{
  "n_layer": 14,
  "d_model": 192,
  "n_head": 4,
  "n_kv_head": 4,
  "head_dim": 96,
  "d_mlp": 768,
  "vocab_size": 8192,
  "activation": "tanh_gelu",
  "norm": "rmsnorm",
  "norm_place": "pre",
  "norm_eps": 1e-06,
  "positions": "rope",
  "rope_base": 10000.0,
  "rope_fraction": 0.25,
  "qk_norm": false,
  "attn_scale": 0.102,
  "bias": "none",
  "tie_embeddings": true,
  "parallel_block": false,
  "init": "uniform",
  "init_std_qkv": 0.0463,
  "init_std_o": 0.0575,
  "init_std_up": 0.0663,
  "init_std_down": 0.0663,
  "init_mimetic": 0.5,
  "optimizer": "muon_variant",
  "lr": 0.00688,
  "beta1": 0.95,
  "weight_decay": 0.0,
  "lr_head": 0.0084,
  "warmup_steps": 200,
  "schedule": "wsd",
  "decay_fraction": 1.0,
  "decay_shape": "linear",
  "final_lr_fraction": 0.0,
  "batch_tokens": 65536,
  "seq_len": 512,
  "doc_mask": true,
  "train_tokens": 492900000,
  "steps": 7522,
  "dataset": "wikipedia_en"
}
Each number is 200 + 30 x the weight over its row's rms, rounded and kept within 0 to 999. Layers, rows and columns count from 0. The size before them is the row's rms in percent of the matrix's.

# up: layer 10 MLP up, 768x192, rms 0.0664, rows 60-112, columns 0-63
# down: layer 10 MLP down (transposed), 768x192, rms 0.0663, rows 60-111, columns 0-63
up60,101,172,168,206,223,192,196,170,222,185,164,165,157,224,215,185,205,236,189,174,219,182,187,242,217,247,180,236,219,260,250,130,181,220,219,178,167,158,184,229,189,181,207,174,203,226,96,274,215,211,183,211,162,177,241,195,190,181,151,189,149,169,231,205,155
down60,101,191,248,226,183,228,225,204,221,171,225,229,184,208,153,159,225,212,158,191,248,202,236,170,189,176,249,158,160,152,183,219,182,180,224,203,255,264,191,180,209,252,227,228,162,191,238,188,209,229,255,226,259,241,177,198,180,247,259,258,226,179,107,186,226
up61,106,201,243,160,159,156,210,206,192,236,258,238,181,220,182,177,182,252,208,195,249,231,215,226,222,189,198,209,240,181,252,231,218,204,211,234,195,239,200,212,227,223,254,210,178,213,229,243,198,240,197,154,195,180,186,192,236,241,175,226,199,237,241,249,240
down61,104,219,176,184,208,139,159,188,187,228,231,187,174,202,208,190,148,160,164,196,157,205,187,155,161,202,227,176,234,206,159,206,194,221,151,199,200,117,202,173,160,161,197,244,236,170,201,186,199,169,215,249,246,211,196,189,157,182,196,204,230,231,185,221,257
up62,100,162,190,204,193,229,147,211,158,168,241,192,225,216,189,209,199,178,158,207,182,188,128,161,164,211,216,186,192,231,247,153,125,175,182,211,209,212,205,183,208,164,219,248,206,256,224,203,194,161,205,231,209,218,177,240,193,178,186,178,194,227,168,192,206
down62,106,216,213,177,181,196,214,241,213,198,150,173,225,162,185,218,175,196,225,175,216,244,256,211,178,171,201,158,191,176,245,183,210,165,247,201,195,175,168,199,152,220,158,216,219,188,178,188,170,205,224,186,188,276,188,184,200,261,206,150,258,194,203,161,171
up63,099,173,162,234,208,184,214,215,193,189,233,237,244,186,202,176,144,194,169,196,218,228,146,173,159,251,218,170,231,197,220,225,145,178,189,174,164,190,203,174,228,232,183,246,206,258,221,159,188,161,180,149,216,163,165,246,160,166,218,188,188,195,237,243,247
down63,103,198,155,192,161,202,243,219,208,189,224,269,179,216,193,243,224,186,182,176,185,205,186,185,203,164,230,192,174,190,195,223,218,175,153,160,189,272,190,166,248,173,196,155,182,165,209,214,208,209,208,232,213,179,194,162,217,271,155,175,223,179,223,201,173
up64,104,221,209,160,228,205,261,196,185,238,276,178,198,129,177,201,204,192,182,149,173,150,184,255,214,195,202,196,163,190,236,174,212,208,245,225,222,173,113,176,210,210,219,216,205,175,190,217,240,220,146,151,237,181,189,215,186,178,241,191,173,218,173,238,241
down64,104,228,243,226,148,196,198,249,180,172,129,245,127,183,218,195,136,185,201,224,171,206,185,218,193,195,186,133,230,153,172,241,195,220,196,167,157,229,210,187,180,157,199,192,181,197,182,164,185,162,194,223,152,220,214,173,182,212,185,216,233,234,211,205,140
up65,107,223,214,210,218,188,151,199,220,244,236,201,213,180,175,254,167,181,179,186,253,179,213,188,184,167,234,183,258,156,219,149,231,168,249,214,189,240,236,197,198,239,161,189,146,214,222,136,197,220,197,172,274,130,205,203,218,130,212,239,211,206,205,222,233
down65,111,173,245,197,190,217,201,192,212,223,160,195,184,235,209,178,180,272,190,204,178,196,195,221,205,189,156,160,156,234,159,155,166,199,177,207,211,182,169,177,184,186,185,225,221,264,186,265,181,153,204,204,138,257,228,211,196,236,212,187,199,198,197,225,179
up66,106,200,199,249,195,250,165,164,191,169,237,232,191,173,172,218,241,208,216,272,134,200,182,245,209,194,157,185,224,229,205,159,227,239,196,176,222,215,182,158,185,228,169,185,180,212,155,205,184,161,224,177,160,189,204,164,221,203,201,181,162,224,149,224,227
down66,104,195,188,182,221,201,163,279,224,198,170,225,154,253,208,183,203,174,205,164,181,264,182,229,177,196,197,243,170,202,177,212,209,178,196,225,198,179,160,154,205,200,187,170,191,222,181,127,173,202,185,190,219,172,222,194,241,213,191,221,220,212,179,230,191
up67,102,280,181,245,216,177,207,177,172,201,200,229,180,204,197,148,176,201,231,234,257,162,184,211,205,195,166,234,197,197,244,209,183,152,182,198,156,168,169,213,225,200,231,211,191,257,205,219,207,197,166,184,216,231,259,203,167,140,186,196,226,199,163,217,203
down67,099,174,229,172,232,215,190,203,215,206,174,177,219,209,147,231,229,277,208,188,189,208,181,219,173,215,151,158,249,172,216,201,211,218,151,202,241,219,157,146,169,217,269,190,188,266,146,167,167,180,164,230,202,218,181,199,210,192,175,195,183,198,237,233,210
up68,103,183,191,232,219,233,169,223,272,208,179,165,184,168,220,157,174,229,195,266,225,164,220,216,219,191,185,148,220,243,214,194,234,227,218,261,225,211,258,217,211,158,208,250,198,262,211,193,208,198,184,272,208,205,187,190,171,194,242,163,244,188,188,235,279
down68,096,191,201,192,255,214,220,174,186,207,202,212,226,206,194,210,213,221,184,245,249,229,173,229,152,186,169,175,220,208,200,217,243,176,179,168,205,173,160,194,230,212,159,211,197,180,187,267,195,233,229,223,144,190,242,241,185,170,190,207,225,182,188,184,202
up69,100,196,219,181,260,220,224,248,195,229,221,186,252,223,194,162,201,239,204,137,214,158,196,226,213,233,163,212,181,244,197,139,204,156,178,199,149,218,150,137,206,191,168,210,209,163,183,259,180,198,234,203,182,181,266,259,223,190,181,175,168,194,161,154,212
down69,100,178,204,190,169,199,187,173,202,246,200,188,193,201,168,235,215,193,219,223,170,250,222,172,194,204,217,137,210,197,182,217,177,266,245,187,197,242,180,236,206,201,229,189,153,203,211,134,148,178,163,196,232,192,199,179,160,189,215,226,170,203,221,226,184
up70,092,215,158,229,197,174,192,234,204,209,220,237,251,182,206,207,164,216,234,145,237,184,196,218,214,184,174,167,189,199,174,236,216,213,243,233,203,175,207,213,235,152,213,234,196,207,182,167,191,184,214,191,195,158,190,213,195,228,179,235,178,196,211,233,163
down70,088,169,216,170,228,195,211,137,192,187,213,168,137,238,187,216,264,210,201,235,163,238,185,214,171,171,217,234,250,197,237,181,181,213,168,159,231,234,185,224,174,238,201,209,226,186,204,201,199,214,194,201,253,218,171,166,220,183,164,180,178,176,228,192,256
up71,101,158,203,239,135,188,199,174,206,183,192,255,192,259,210,194,233,156,202,187,241,216,174,200,221,164,190,256,210,144,225,214,229,206,212,191,174,191,156,202,209,202,247,227,220,199,205,237,212,212,174,184,197,227,238,161,249,235,203,225,209,174,177,226,164
down71,107,200,234,174,275,190,228,173,213,179,199,193,202,184,165,193,194,225,207,222,201,179,238,269,231,193,183,177,200,243,215,134,192,245,211,209,188,193,168,179,177,163,213,212,223,218,208,164,139,234,196,199,223,174,225,193,199,231,202,224,221,196,226,165,188
up72,100,186,172,138,205,224,209,145,226,166,195,167,163,224,256,197,212,202,189,174,234,186,146,188,204,209,215,155,208,204,182,191,193,209,212,216,264,234,192,217,176,184,179,172,205,167,169,135,240,156,199,222,166,218,217,198,226,229,234,175,197,208,237,242,270
down72,102,211,236,229,196,204,200,196,196,207,180,192,210,205,166,178,199,215,168,204,201,230,136,253,257,194,141,234,219,240,198,232,217,207,216,171,116,228,217,164,210,213,217,189,151,178,213,205,235,271,190,223,237,153,197,201,192,206,208,172,174,105,122,163,205
up73,101,211,176,159,210,192,163,192,216,205,189,223,224,206,169,185,210,144,184,244,233,194,224,182,203,156,199,265,190,225,194,188,227,245,245,210,216,195,230,221,247,212,220,223,253,224,223,211,194,200,150,254,265,213,204,227,257,227,200,178,223,205,191,228,207
down73,100,189,211,180,242,157,200,221,173,168,237,197,176,205,170,207,201,221,171,157,196,218,207,185,218,210,179,206,208,212,169,227,249,155,196,180,181,153,181,212,258,234,162,198,227,208,231,212,182,173,187,214,197,225,224,167,202,166,192,158,224,208,214,237,204
up74,100,240,239,223,142,205,218,201,206,157,178,167,227,169,207,178,203,184,177,229,195,200,205,150,196,207,116,203,187,205,178,191,186,166,234,220,221,225,201,173,202,208,198,214,177,170,172,190,198,164,244,202,217,184,258,192,226,237,145,177,172,180,201,171,203
down74,093,181,167,186,187,188,174,213,185,249,208,194,168,219,173,279,188,174,220,186,220,184,239,263,175,139,175,192,192,189,227,183,254,196,144,183,217,174,186,236,197,215,204,205,160,243,220,170,218,249,168,165,183,176,197,205,205,230,147,183,235,193,212,167,246
up75,100,228,165,224,194,190,200,202,211,258,183,241,178,212,140,204,163,213,212,229,272,222,140,197,175,176,196,233,258,133,208,286,185,177,235,220,176,242,213,153,183,157,236,215,186,229,240,186,235,220,210,211,204,164,211,199,224,196,200,160,217,195,184,210,216
down75,100,176,227,214,147,142,280,178,265,225,255,145,237,231,194,212,186,202,235,221,203,166,252,208,187,230,190,205,201,271,191,139,200,140,177,192,243,224,240,255,248,195,236,164,235,186,186,207,174,187,227,177,233,213,219,155,211,188,248,174,188,147,245,192,205
up76,092,154,240,211,191,210,190,256,239,143,186,167,215,181,183,177,206,203,199,162,227,174,182,224,200,201,182,187,160,273,181,224,195,194,181,208,218,237,149,209,234,177,235,238,198,165,225,205,220,223,219,172,247,196,184,159,205,214,174,246,191,235,181,222,179
down76,089,270,188,187,153,191,211,184,125,175,204,258,166,195,226,191,215,207,225,255,208,172,191,238,218,226,187,241,257,234,222,170,200,204,198,209,204,158,229,157,179,267,172,199,225,202,220,233,168,200,197,229,215,226,208,176,190,234,205,155,174,193,206,166,144
up77,099,245,194,233,232,151,197,262,196,222,208,173,173,208,197,174,236,179,232,195,208,198,203,207,227,234,230,202,191,200,246,189,200,221,182,159,183,211,269,181,196,199,152,186,202,205,170,205,266,147,211,183,190,239,161,248,186,164,214,274,153,194,232,167,185
down77,094,220,211,159,146,225,208,207,208,198,222,235,232,187,248,231,154,210,251,185,176,216,179,152,171,200,209,145,158,197,167,192,265,211,165,208,241,198,171,194,182,147,230,184,191,206,173,172,149,231,176,249,166,168,196,235,182,167,190,208,225,270,170,257,203
up78,103,219,192,224,202,183,171,197,214,215,220,221,176,226,180,134,188,220,168,160,183,256,225,211,157,211,201,196,219,219,207,186,160,221,215,198,236,174,141,165,145,171,210,221,167,191,199,208,183,190,236,213,188,231,221,221,215,190,252,164,225,193,224,148,201
down78,098,207,208,236,176,222,198,168,147,192,200,199,205,203,217,209,175,217,240,210,203,184,229,161,178,209,213,187,186,202,245,215,230,202,251,210,233,212,155,264,245,183,198,187,208,164,122,253,205,194,177,202,128,162,162,192,229,193,164,205,198,191,188,236,186
up79,101,240,233,223,220,151,176,234,188,195,244,151,187,220,159,152,168,229,217,171,235,176,184,164,170,208,175,238,175,201,222,223,208,221,194,199,160,195,207,203,234,210,252,213,206,227,171,190,256,212,169,171,195,235,193,207,157,262,178,217,267,182,227,196,221
down79,100,160,216,192,160,240,216,186,218,292,218,228,197,212,158,241,243,208,173,205,204,244,163,215,200,204,223,199,214,210,199,167,179,219,175,209,178,200,137,172,207,256,180,200,252,185,242,273,189,197,200,190,201,176,200,198,201,208,197,189,173,141,237,152,152
up80,102,202,221,197,234,209,219,221,226,194,221,213,147,210,157,194,199,137,227,248,173,224,241,227,161,165,174,185,243,196,211,174,201,176,202,206,244,166,193,153,170,242,203,163,191,192,209,209,223,164,160,218,184,222,146,168,182,171,220,202,220,201,135,209,123
down80,101,200,171,185,203,188,129,155,201,148,156,220,192,193,185,200,173,189,140,180,197,238,214,127,221,192,199,181,181,215,210,257,207,179,198,137,219,144,172,166,190,197,237,223,166,185,186,199,201,194,180,208,208,208,214,202,225,173,239,163,221,166,211,210,198
up81,099,215,197,192,211,206,225,224,196,234,204,134,228,199,206,168,224,132,181,127,227,160,190,183,239,219,216,204,187,210,176,209,220,168,200,172,144,203,164,202,163,217,186,205,304,204,189,217,204,207,193,243,181,214,229,236,218,168,193,198,203,171,206,254,180
down81,096,162,244,159,190,272,236,169,225,211,168,180,189,200,163,258,224,223,218,207,166,165,179,191,154,222,201,159,175,217,212,159,206,228,212,227,170,192,206,178,238,175,212,161,186,237,173,212,214,176,226,185,168,185,225,204,204,247,180,139,172,207,191,171,229
up82,099,178,176,208,211,175,171,163,236,223,207,188,207,196,208,214,159,128,212,149,208,184,160,158,205,155,171,180,175,274,216,200,140,189,212,234,196,224,191,203,190,208,226,166,188,201,144,220,254,142,155,188,192,233,208,191,219,192,192,168,183,191,222,182,228
down82,106,185,160,230,214,211,251,173,245,210,256,182,154,197,228,204,180,220,216,196,210,260,238,190,142,175,209,233,204,197,204,212,246,186,245,236,218,196,224,236,224,164,153,221,187,208,183,214,187,225,210,176,150,160,200,235,262,221,204,158,202,244,150,239,215
up83,103,204,279,212,150,248,156,176,227,243,218,184,152,179,220,174,202,196,129,214,185,229,192,179,187,140,210,214,159,204,150,179,200,206,234,249,196,229,182,194,186,195,205,187,216,195,135,235,202,207,199,179,178,209,222,168,224,244,180,222,188,214,207,187,209
down83,107,194,159,219,201,157,204,211,210,164,207,189,244,189,239,220,240,180,208,224,202,176,179,211,162,226,197,234,227,160,241,239,223,192,219,241,209,217,150,219,222,189,149,205,181,180,246,196,142,195,256,218,181,156,184,221,199,208,176,181,187,201,179,162,207
up84,098,230,238,178,177,186,269,194,240,214,191,206,196,212,151,186,233,208,176,235,180,151,164,180,195,219,198,159,247,170,264,203,228,158,195,193,221,166,209,178,268,221,169,140,217,196,172,180,206,224,220,206,198,221,167,153,182,201,220,201,201,224,181,191,223
down84,094,181,192,217,193,204,194,253,173,138,223,229,190,241,161,180,169,183,208,162,204,200,255,214,196,153,177,199,190,220,180,224,188,180,172,152,240,223,151,258,189,185,199,257,198,228,281,228,204,225,214,222,196,172,202,188,206,171,201,186,163,163,223,187,220
up85,099,171,126,198,159,200,204,231,144,220,191,199,149,222,190,192,199,164,234,230,232,152,191,216,169,166,189,202,184,166,233,257,150,167,212,182,198,173,169,187,212,215,184,180,184,277,214,225,174,231,183,175,265,151,136,244,232,232,175,202,224,195,195,254,159
down85,094,233,187,219,194,196,197,174,206,180,233,221,187,209,240,228,210,259,243,203,151,183,182,244,204,217,177,215,219,169,175,165,175,202,185,203,251,262,172,179,243,252,197,238,170,185,164,217,217,221,240,201,180,256,195,189,182,235,197,190,186,179,233,202,138
up86,098,245,165,185,197,198,251,164,197,247,211,137,168,195,172,178,175,170,210,199,221,197,184,196,169,218,196,216,204,194,196,200,168,147,188,175,187,218,208,181,189,216,220,231,190,172,245,230,148,226,261,188,182,241,273,205,236,191,178,185,166,180,127,177,195
down86,098,223,213,244,211,213,196,199,272,180,222,201,237,158,223,196,228,212,206,185,156,184,174,221,166,233,212,215,207,213,222,255,178,174,196,267,214,167,185,209,174,224,192,231,173,263,205,162,184,163,203,177,256,238,141,272,174,206,235,191,283,244,222,203,224
up87,098,170,165,145,197,214,182,257,212,220,193,237,213,209,163,189,179,151,152,249,174,231,222,191,194,141,176,196,188,258,205,184,239,216,253,203,144,273,157,237,210,232,167,222,227,230,235,178,155,189,200,198,148,176,184,164,166,200,200,232,171,231,204,238,172
down87,097,230,175,239,208,201,184,185,211,166,205,213,206,183,218,178,213,186,190,189,221,163,224,218,147,252,232,198,189,179,142,225,229,214,217,220,155,157,230,113,209,222,201,177,167,217,210,151,177,214,207,147,206,178,224,221,217,181,182,173,244,239,145,202,200
up88,099,207,236,191,205,158,193,195,209,191,192,223,151,169,150,175,227,219,219,212,240,225,160,240,204,168,180,232,217,256,287,208,199,191,149,190,192,201,183,197,209,203,212,218,178,178,189,201,235,190,203,175,209,218,208,257,230,219,132,163,205,190,164,237,228
down88,104,218,128,179,210,247,227,222,170,197,174,163,220,198,184,153,184,195,219,216,201,226,217,191,216,205,153,153,194,194,160,236,173,188,245,184,213,221,221,175,210,213,217,188,191,217,213,154,196,239,219,224,199,181,257,212,253,241,174,207,224,165,165,184,236
up89,104,201,180,260,190,203,205,198,201,228,195,194,201,242,160,206,257,149,196,186,176,249,195,180,184,177,232,200,204,187,183,177,241,196,174,211,213,292,177,206,171,168,188,213,249,205,187,236,221,228,175,143,212,162,175,188,153,212,198,204,162,240,137,188,218
down89,108,183,212,233,212,201,159,206,243,203,207,124,208,196,196,214,215,202,177,183,230,178,199,167,213,249,205,199,154,212,204,217,203,196,177,208,161,212,223,199,196,193,231,188,146,210,226,235,224,183,261,258,240,193,205,159,245,181,184,199,220,182,207,164,227
up90,101,206,194,211,192,201,175,210,267,170,176,204,153,162,192,188,128,173,161,205,212,255,194,217,218,215,164,194,220,215,240,195,226,229,172,144,238,223,222,207,153,210,203,192,210,227,223,241,234,180,231,157,248,264,228,215,216,228,180,202,155,190,220,223,201
down90,100,180,155,155,194,216,207,222,185,212,170,220,171,245,194,138,207,188,212,249,184,180,162,201,219,198,217,210,158,153,175,228,200,211,275,228,227,211,193,172,223,188,213,204,229,185,220,246,186,150,196,209,134,226,178,288,184,207,230,174,271,149,215,189,212
up91,104,215,166,187,182,183,210,279,195,192,204,187,228,212,197,212,215,144,167,183,205,219,218,244,225,175,185,205,206,181,229,194,195,176,203,127,203,180,213,160,206,190,195,230,171,230,171,237,170,249,137,197,197,268,222,153,224,143,173,150,192,220,246,188,175
down91,101,212,190,158,160,175,195,154,198,166,177,163,247,198,197,231,156,160,205,217,257,160,223,222,231,202,279,230,168,206,201,134,222,217,203,207,225,181,183,201,184,130,221,188,242,141,186,183,198,219,218,161,170,185,176,221,184,161,173,226,231,280,228,231,169
up92,096,209,188,212,133,179,211,246,223,153,203,194,176,174,144,181,186,228,230,189,264,155,201,255,208,176,204,260,193,221,233,209,177,206,210,196,200,201,189,203,200,166,218,217,212,206,281,165,237,172,203,193,215,190,153,218,192,201,274,178,209,177,223,219,255
down92,092,226,191,213,213,198,191,233,192,227,197,227,199,204,268,187,261,174,155,178,146,180,194,189,240,229,215,137,213,223,204,224,206,156,183,192,246,252,196,118,241,201,171,176,192,179,140,205,130,200,209,172,180,245,211,236,207,203,159,175,167,264,223,193,169
up93,101,170,191,182,176,171,181,156,153,207,178,212,158,209,179,201,177,160,186,171,218,205,158,223,210,201,195,188,197,212,245,227,246,215,246,154,212,234,206,189,186,217,219,243,212,226,249,209,208,214,204,188,216,219,229,232,239,172,200,143,154,185,174,225,217
down93,104,222,178,206,195,219,196,208,191,203,172,176,232,200,203,199,194,231,203,155,181,180,142,182,225,271,215,194,204,153,185,142,188,158,192,171,223,245,133,235,183,179,147,232,233,164,170,225,151,152,177,169,177,173,195,273,218,208,199,228,210,257,227,219,204
up94,095,137,165,165,218,203,210,214,209,189,174,213,209,209,216,253,180,199,164,178,184,190,210,234,197,194,231,221,164,227,188,216,192,209,169,112,206,272,188,245,179,219,176,181,168,204,233,165,200,190,199,240,173,175,165,150,188,234,230,161,209,216,162,190,201
down94,099,246,242,158,150,202,210,207,205,225,204,154,221,213,178,177,228,195,203,226,139,220,203,213,228,245,168,166,210,184,176,212,170,205,190,235,181,205,223,204,232,177,233,206,249,192,197,186,183,245,162,208,184,156,197,185,159,186,204,130,203,162,240,236,182
up95,101,169,145,167,177,248,170,198,202,190,175,218,204,229,208,204,209,161,238,168,214,213,225,214,210,234,199,248,229,116,207,184,194,234,161,165,229,245,169,220,246,203,163,170,219,219,218,174,199,219,178,196,188,278,211,215,196,171,183,207,240,229,224,190,253
down95,097,222,193,189,184,202,228,213,214,219,211,190,189,272,208,223,124,195,186,188,198,186,220,190,191,227,212,215,183,173,219,175,250,177,222,189,160,176,222,227,193,181,175,198,207,165,182,190,240,167,223,211,114,142,192,222,222,216,176,244,196,191,153,240,233
up96,093,225,167,191,140,201,245,257,244,162,206,190,183,245,113,218,215,180,233,199,203,194,202,230,228,214,195,242,265,146,199,253,195,173,168,183,156,233,185,169,200,194,204,172,194,199,214,237,192,186,222,205,185,218,185,234,216,182,247,189,196,227,225,233,165
down96,093,185,217,200,216,180,190,181,201,246,257,185,171,186,263,188,157,189,183,171,216,226,224,226,238,185,235,208,173,193,149,160,253,218,175,209,241,234,225,231,218,204,224,206,207,250,176,209,204,220,193,179,243,146,168,197,182,162,180,212,178,227,199,177,168
up97,104,152,142,200,155,224,201,242,218,195,202,228,155,182,174,207,204,215,206,240,232,227,172,208,188,165,260,193,177,139,233,136,236,227,214,180,238,221,238,157,130,227,224,201,186,186,229,213,214,160,130,254,248,218,172,209,223,199,187,242,188,218,203,132,186
down97,106,178,189,229,171,208,204,194,235,188,200,171,214,173,174,157,146,252,217,244,183,189,177,198,202,196,239,200,250,166,231,285,222,204,196,225,223,236,168,277,216,231,219,207,265,208,183,198,216,152,243,178,228,200,221,182,270,162,203,281,173,243,189,186,179
up98,099,213,203,156,200,184,153,226,227,207,245,186,223,204,172,197,205,224,192,246,230,223,211,201,174,191,207,249,221,241,173,153,227,146,202,188,228,190,178,186,182,241,184,219,142,232,204,193,204,188,195,191,174,182,172,169,179,216,219,188,156,244,254,239,261
down98,097,161,234,227,211,214,235,257,217,227,188,132,175,156,171,174,193,230,210,173,170,178,241,190,195,203,236,194,262,207,174,277,203,178,180,184,226,228,186,144,184,172,178,197,179,218,196,164,170,172,189,228,168,195,228,196,236,154,188,205,227,222,173,184,197
up99,098,209,268,188,148,159,192,215,143,224,244,179,207,216,200,229,216,231,232,187,161,217,209,139,169,110,189,205,221,148,127,171,219,213,229,156,225,203,263,207,170,205,183,191,233,183,191,200,224,230,219,198,194,182,223,237,218,181,172,192,213,196,239,164,204
down99,099,191,120,244,203,216,261,190,206,204,143,201,237,190,186,164,188,209,220,206,247,152,185,209,208,243,217,198,210,218,260,233,175,205,163,223,209,232,142,147,197,217,202,228,176,214,199,237,198,210,171,191,211,166,176,174,147,151,187,223,179,190,163,260,198
up100,103,236,223,157,178,206,192,167,181,179,201,163,197,215,180,198,167,194,192,253,198,184,158,266,194,163,208,192,207,170,213,174,205,202,178,179,204,199,190,174,198,180,192,219,222,200,142,244,201,181,215,218,197,267,201,184,148,240,165,245,219,171,223,226,205
down100,098,194,120,255,240,172,175,189,190,215,217,201,179,202,201,183,214,214,144,260,227,221,232,124,200,260,225,214,207,189,190,190,180,241,188,212,195,175,212,225,158,203,149,248,184,211,217,170,194,207,194,176,148,175,220,254,188,224,249,193,213,205,219,227,166
up101,097,226,191,161,189,262,255,205,210,158,147,201,206,182,147,196,190,201,224,231,194,179,206,270,234,236,208,188,191,164,181,163,147,197,223,199,138,189,197,166,150,167,202,173,223,142,188,141,135,186,218,152,164,203,203,160,195,205,237,206,205,245,235,180,180
down101,105,205,204,222,230,169,198,219,225,225,252,223,159,240,217,169,237,209,217,208,193,270,171,183,150,185,203,239,229,223,230,226,253,147,234,182,198,171,197,248,195,204,237,208,136,236,232,228,191,194,237,200,160,200,263,231,208,146,198,255,215,193,201,177,176
up102,100,165,229,204,113,138,172,230,184,177,223,215,182,191,192,163,170,171,182,228,190,188,232,202,207,193,157,194,132,171,240,210,164,158,201,247,186,190,179,221,174,188,232,239,257,209,225,177,227,189,225,172,211,162,248,203,186,222,256,215,193,191,198,210,198
down102,099,239,192,231,259,223,209,182,167,246,171,234,226,175,185,239,260,219,180,185,230,190,176,210,169,210,188,217,191,186,178,198,234,242,217,165,231,238,213,145,222,191,203,204,179,174,201,232,242,146,216,232,196,238,207,189,216,178,178,169,209,175,229,221,177
up103,104,246,208,147,162,149,168,166,234,248,184,204,142,183,196,222,155,191,200,224,154,171,230,196,160,182,169,186,218,167,161,184,250,234,216,251,237,162,196,180,226,179,207,186,199,201,202,170,184,262,162,202,210,155,234,249,200,215,202,226,208,207,167,224,164
down103,105,221,193,252,188,202,248,183,195,155,160,255,285,221,189,206,204,232,239,221,223,170,173,208,232,250,157,198,197,195,226,195,130,182,217,174,159,227,237,208,208,195,219,255,220,178,234,225,237,201,227,175,188,208,185,167,224,204,185,191,190,192,219,157,227
up104,104,227,196,265,202,193,220,230,208,240,219,217,255,258,276,199,197,153,267,274,199,204,139,177,217,175,192,195,215,208,194,181,225,201,191,164,196,194,224,233,246,164,193,179,206,218,147,207,238,225,183,125,237,181,195,199,182,186,185,201,159,263,190,144,222
down104,101,168,157,177,217,199,141,199,196,210,212,202,163,126,201,207,155,278,232,181,204,202,194,167,196,205,163,234,213,192,155,215,226,232,213,184,197,239,197,180,177,217,176,202,216,219,204,240,149,235,241,211,240,165,193,272,171,243,180,218,188,232,205,193,224
up105,097,123,172,171,213,221,159,227,213,169,184,220,218,219,143,205,225,199,112,199,241,203,238,219,218,181,137,149,158,170,204,186,149,215,218,228,223,218,183,132,195,183,137,209,206,259,187,188,243,191,181,217,223,167,220,204,236,202,192,187,168,197,203,245,239
down105,104,210,210,123,237,191,213,186,208,157,246,172,181,189,209,243,204,202,226,162,231,173,168,227,152,199,208,228,207,181,190,208,240,244,217,237,194,261,180,235,268,204,204,199,204,177,232,165,197,155,191,161,190,150,243,188,136,251,203,208,205,197,222,153,153
up106,102,183,190,193,161,160,229,91,148,181,178,206,167,204,193,182,227,217,219,217,216,174,155,281,230,180,219,163,221,253,201,264,196,156,215,235,172,233,179,173,214,187,184,162,207,217,223,291,216,260,203,165,180,216,236,181,226,161,202,186,199,240,178,236,170
down106,104,215,180,227,239,200,226,192,192,204,220,215,229,257,196,202,162,172,188,231,197,248,185,250,209,238,255,170,193,200,177,201,204,165,211,197,216,177,189,246,143,110,230,247,234,181,188,155,157,179,192,222,188,221,170,210,167,236,176,143,200,156,153,191,238
up107,094,180,193,180,188,213,203,214,180,190,236,216,191,268,226,178,240,160,199,147,233,206,224,222,175,233,211,122,178,214,157,201,289,207,226,188,180,254,232,217,194,236,196,195,215,189,242,191,202,216,193,191,193,139,198,209,197,142,225,221,238,244,199,205,192
down107,091,195,222,229,161,141,188,219,225,230,207,231,195,141,184,239,188,205,215,242,150,165,173,166,206,187,174,223,217,169,185,244,136,205,207,230,228,163,195,219,218,177,170,226,226,145,175,241,198,191,217,215,122,210,199,213,213,262,165,171,145,164,245,190,205
up108,098,190,228,177,242,171,186,216,185,225,203,210,187,233,183,245,199,186,143,203,213,195,195,225,230,142,229,187,158,152,220,184,132,249,208,176,189,194,153,153,214,187,182,132,273,174,158,217,200,180,204,192,182,227,218,236,192,194,162,161,219,227,180,195,201
down108,097,195,182,206,170,260,217,223,187,171,138,206,217,211,242,137,217,247,210,195,169,215,212,214,193,242,206,222,235,264,139,186,286,172,190,232,200,222,178,225,235,216,193,188,172,202,184,218,239,195,211,208,181,170,187,187,234,224,170,250,220,169,214,247,181
up109,106,238,242,261,199,164,233,204,171,234,174,275,206,200,220,214,240,182,193,226,235,174,197,225,175,287,183,235,184,239,213,179,192,219,199,208,168,194,198,179,159,165,201,117,198,213,198,186,162,213,170,192,244,184,229,179,198,221,169,185,216,197,186,198,215
down109,104,174,236,125,224,209,204,140,235,239,234,155,155,215,165,260,165,217,197,164,213,236,233,184,237,209,220,187,229,205,194,187,135,184,158,160,226,196,122,189,209,200,189,189,180,195,192,213,207,221,166,203,179,182,218,206,197,166,188,174,192,229,261,193,194
up110,103,259,186,142,145,201,207,210,205,135,222,215,152,186,191,202,265,192,176,202,169,164,208,201,167,223,195,254,206,188,190,184,211,184,206,239,204,211,234,193,186,145,265,212,265,220,237,229,209,175,241,263,177,202,216,141,208,224,137,171,165,190,242,204,200
down110,105,157,187,263,222,185,202,200,190,215,193,230,198,195,185,179,183,246,216,184,189,255,202,204,205,165,231,225,237,183,196,168,181,150,260,147,229,164,195,197,223,216,184,215,214,171,181,207,194,233,202,131,214,220,210,206,212,245,181,207,187,158,192,194,260
up111,096,201,207,215,180,215,214,226,147,250,192,247,193,203,189,187,240,207,156,172,168,180,211,182,211,126,154,178,143,204,191,234,194,252,209,193,157,212,163,185,155,255,223,190,214,202,222,186,187,145,221,119,162,133,236,185,225,210,189,219,186,195,156,197,166
down111,093,146,143,169,218,202,195,173,184,160,208,156,142,170,194,205,171,227,229,183,223,183,206,240,209,169,244,244,201,179,202,237,190,184,199,153,205,178,208,223,204,203,227,230,194,191,203,200,185,189,217,246,223,177,175,245,232,247,212,161,201,185,227,237,251
up112,098,248,224,205,263,176,199,214,185,225,240,207,202,216,234,146,243,245,230,140,237,201,201,195,205,231,186,204,153,224,168,225,199,235,189,213,157,207,230,248,233,224,226,213,176,194,242,219,203,166,268,200,191,189,183,241,178,149,239,229,155,181,236,270,241